config.toml
d_model = 128
n_head = 4
vocab_size = 17833
tie_embeddings = "early"
init = "uniform"
warmup_steps = 200
Each number is 500 + 50 x the weight over its row's rms, rounded and kept within 0 to 999. Layers, rows and columns count from 0. Numbers have three digits each. The size before them is the row's rms in percent of the matrix's.

# k: layer 8 attention key, 128x128, rms 0.119, rows 119-127, columns 0-63
# q: layer 8 attention query, 128x128, rms 0.113, rows 120-127, columns 0-63
# v: layer 8 attention value, 128x128, rms 0.179, rows 96-107, columns 0-63
# o: layer 8 attention output (transposed), 128x128, rms 0.35, rows 96-106, columns 0-63
k119 108:512508468464558448474449470469518491520612535526467487497495471468571479498569506634507538467438420471505564496496493529589417517610554440566461544457511492533472436491575472590476546562547562
q120 090:449465419414457533497570455515504508511448530453494520547337532555504516494485495527483480533485552464476495480484486499459497489485442470432516536549511535464612406427504513453527466486509702
k120 099:518494512566439503510450509516469423496421435501436476451565524583530550560399519508562374537532507464488438489454657496575478563469438506512595434470478548429504591444502487534481494503487348
q121 103:575466395517456510541465543442523499500378501596458575526512410459514557534527541511540526460535531465572497502445606494460522397478545443585511500492464451467442547505498551582497535510492453
k121 092:534575511489520379556505486533393556502551462449505536430534454389531505443522557461464491525423492461487554410397526487461541552484498524526437616483538539516489445498533503455534521515573554
q122 101:574429516479505473448601514547592459462410400509528445481594440536521564586540473520449570405446564580521566457571483497547527544535518538458516505502512453461468505446443564464477519497535538
k122 118:528541533614376532514515505401441502481510570498507476483449537512589526518327527516562522469515551405457492525464560451397506482471488457588569481537471492516538558533474518510458504529510450
q123 095:501532527458491504553534389445451483491401488539544487467520595509523508470539476419503518471466445598510505432508587546471492542528483557560517598502412470483451574553464439451436608411308551
k123 093:544530452518479518452532552524532461467572461524537565590516434515510585475480555527507528561478509483543472576449522454569528522530468517620457526455478571494544492525508536515466440558557549
q124 102:484502464420516493439588496405487480468444462467459484536468529467441575420489515468561478476440445534509487565371601440467585494512521481398498615515502552479455368483498508565570507501493539
k124 095:528484500549376419492500535572476572412464508409506544570462512557651407492558541463456489524562489552436569456531509510497474564519477502438557555537433506466472533510481552380485527558505507
q125 098:423538641545496423534589532452433531455576478565457463562512476481568568441554493513586578454523475490486460497413516550502497392597591539554531527503467558573454482491433485543558482499556494
k125 097:478441374483520492428508503505456595538488516414487481535589500533485452510499495492488411560483525534566472493524439451546540587456516547565497531482494400470430551472605459488538509468509600
q126 095:545533476563444491487506485458482525471492472485429543435469626509494498568529529468443520518437481503521561537528425537496482484498602528480475457568550522506609535498459481483460405490515542
k126 096:524506481579449480493535481492466459518422538564588479558486531502585606494331472422561554523511492452539508470503512505461518481541553444529532473449542587530587581498446528531592478628491425
q127 098:496528482590510587467492440488544531445425408467453464537384580443459577472454546426425478606488614480474516500542559522524522518449407527576550490564531448465499577580421569474570530525470567
k127 101:485448441464463542598465564418389491431569489605575521457479397470561483551497444491556568547500501449557490474508531528622478498555598482480492465463502490498578459485546496558449528468557479
v96 097:504516586555566437483493459504449406529555532560437431467606512491409487538489488504479540630452581468460439549480461450507446510444487551555523451461504610532519507525506529507471506497438489
o96 105:554547501631520537418555520490484471555479503538477410451465573566446494560398481516478629480436380509480547441523483482503423409468505493553535515353527472412529576514431515519517515503496505
v97 087:483514450495493579536394551586535431508559470543570481473482642464480487497532494487578506472530498540450465486584521556503507578493469584490442451527528611445652555450416449485470547500579454
o97 094:558494530504484448436438489509437533474490578523527548573467537424565406598543544555496538479513520535481501511487417468540512449506531487483510540551546528511417525546415526536495493389619490
v98 108:550530474543489549506463494497451542448538579485461493415447492513484468483475498525472444430562485431463490562431572462509540455547590511456448448530453474449477569520455519395592517489417492
o98 113:540501575497475396437525514575496544504396458533506534511454570556526431465628405468551445527551517524464378477543476495537531498569548498425582497432523474439494499443444505489474499444473468
v99 094:576536445462504466454552543510393547449531432481588511479449534580475522495491531518505489499416567538573458477475432450486445558535456453472593426476420607441515466413549543522500453466547428
o99 103:576496483368612468508457480640457515430562497513568410453463552486438510517398508527562459531500595574487519458498502475468495503383479539550518507487447512503557468489492519435489463451495470
v100 106:455480527444434498482486479510522449488586479446501397567491492443507490561490505523429543520517531454451538488549564484563562494368449454547489552518454498506628433555360447457441552515487502
o100 108:470429429462440535518562516443476407520505455442452464448508377449505455569516436511488540441434482362534511512473437416493507498516490425539486503412484516521505506516532434520443485568531498
v101 098:535451547535444496490439556497538471669491589614496454446523516532459555565543590588477500377510463495507545479561522502456473586476508544493457459565550523503591503531539438548536477479488508
o101 104:534461453558495544511451491503474532600453502530445503458552481384544525496503535484473476453399484573478462513549415468480538515531474543497495511543530577416535428396535553528531448567459506
v102 090:486511530457533549584449481519575476561476490568588503360507471472527480590463479383479510443485523580549565489493429506520528500556463538563548555473484609400500499443431490477543562451524456
o102 098:428506449470475541481491478520379441561554434561607544498460540479484531528526457481397570481447447592508545422500456518507514528457494492457526533545495545508461512424388523392505526419387454
v103 092:448505573429474608543463477452477551571497483502506534548471498489529528524578459527612497493428473506557560551377448478488508504494531585494590568481490490516411484499505516515460395489570527
o103 094:485550522488389530560458497467433520487592467553559447577486501527466519568563469425559498537490482483546480456498588543439455502560573594575537538561553544493557587476566459518464488478557443
v104 095:489580495479535464448472500481516515418402492504492558447469551532513515496571515488473554509515421531451542571461434426558570505504463553494479385473432559501413500532497503477421529479633581
o104 099:422581527515498457600527464556582565501442516561487537551482607517501471529584533367485500519489505491494524599510431466492459454571540433635478487506567574524443532523444465488479492522532531
v105 098:503417498546607460515447449529575491563506564526503538479548470473446465568487454521499543567586517483470426555553406405521438485398537598470413440430488541480532551422432516451533478570458500
o105 101:556442503645517508393459433516559460513423551539495567515491409532481508439548478503574542441566477520480484609522382450512427451481585521455474470497476519451377512508400474513532547561496448
v106 099:449507499530470467500574440432512432523425535491523533490520448601492456446543528421525358500511494443504566450489477444487522572550594423513616584477548475484490523444496432435554505530566511
o106 112:376501445482489511515475480434476426458528437461484536467356553506455490467469495433537500509521441450499467527506579459543418529484450532441467557593540508493491392396531575515538513604559610
v107 096:529591480497460436367542536519463487546500465442460400408445522595507434561564499565522575554541547515504485553515568456466478530539398506461506463508523411518548473540498395474639495463470452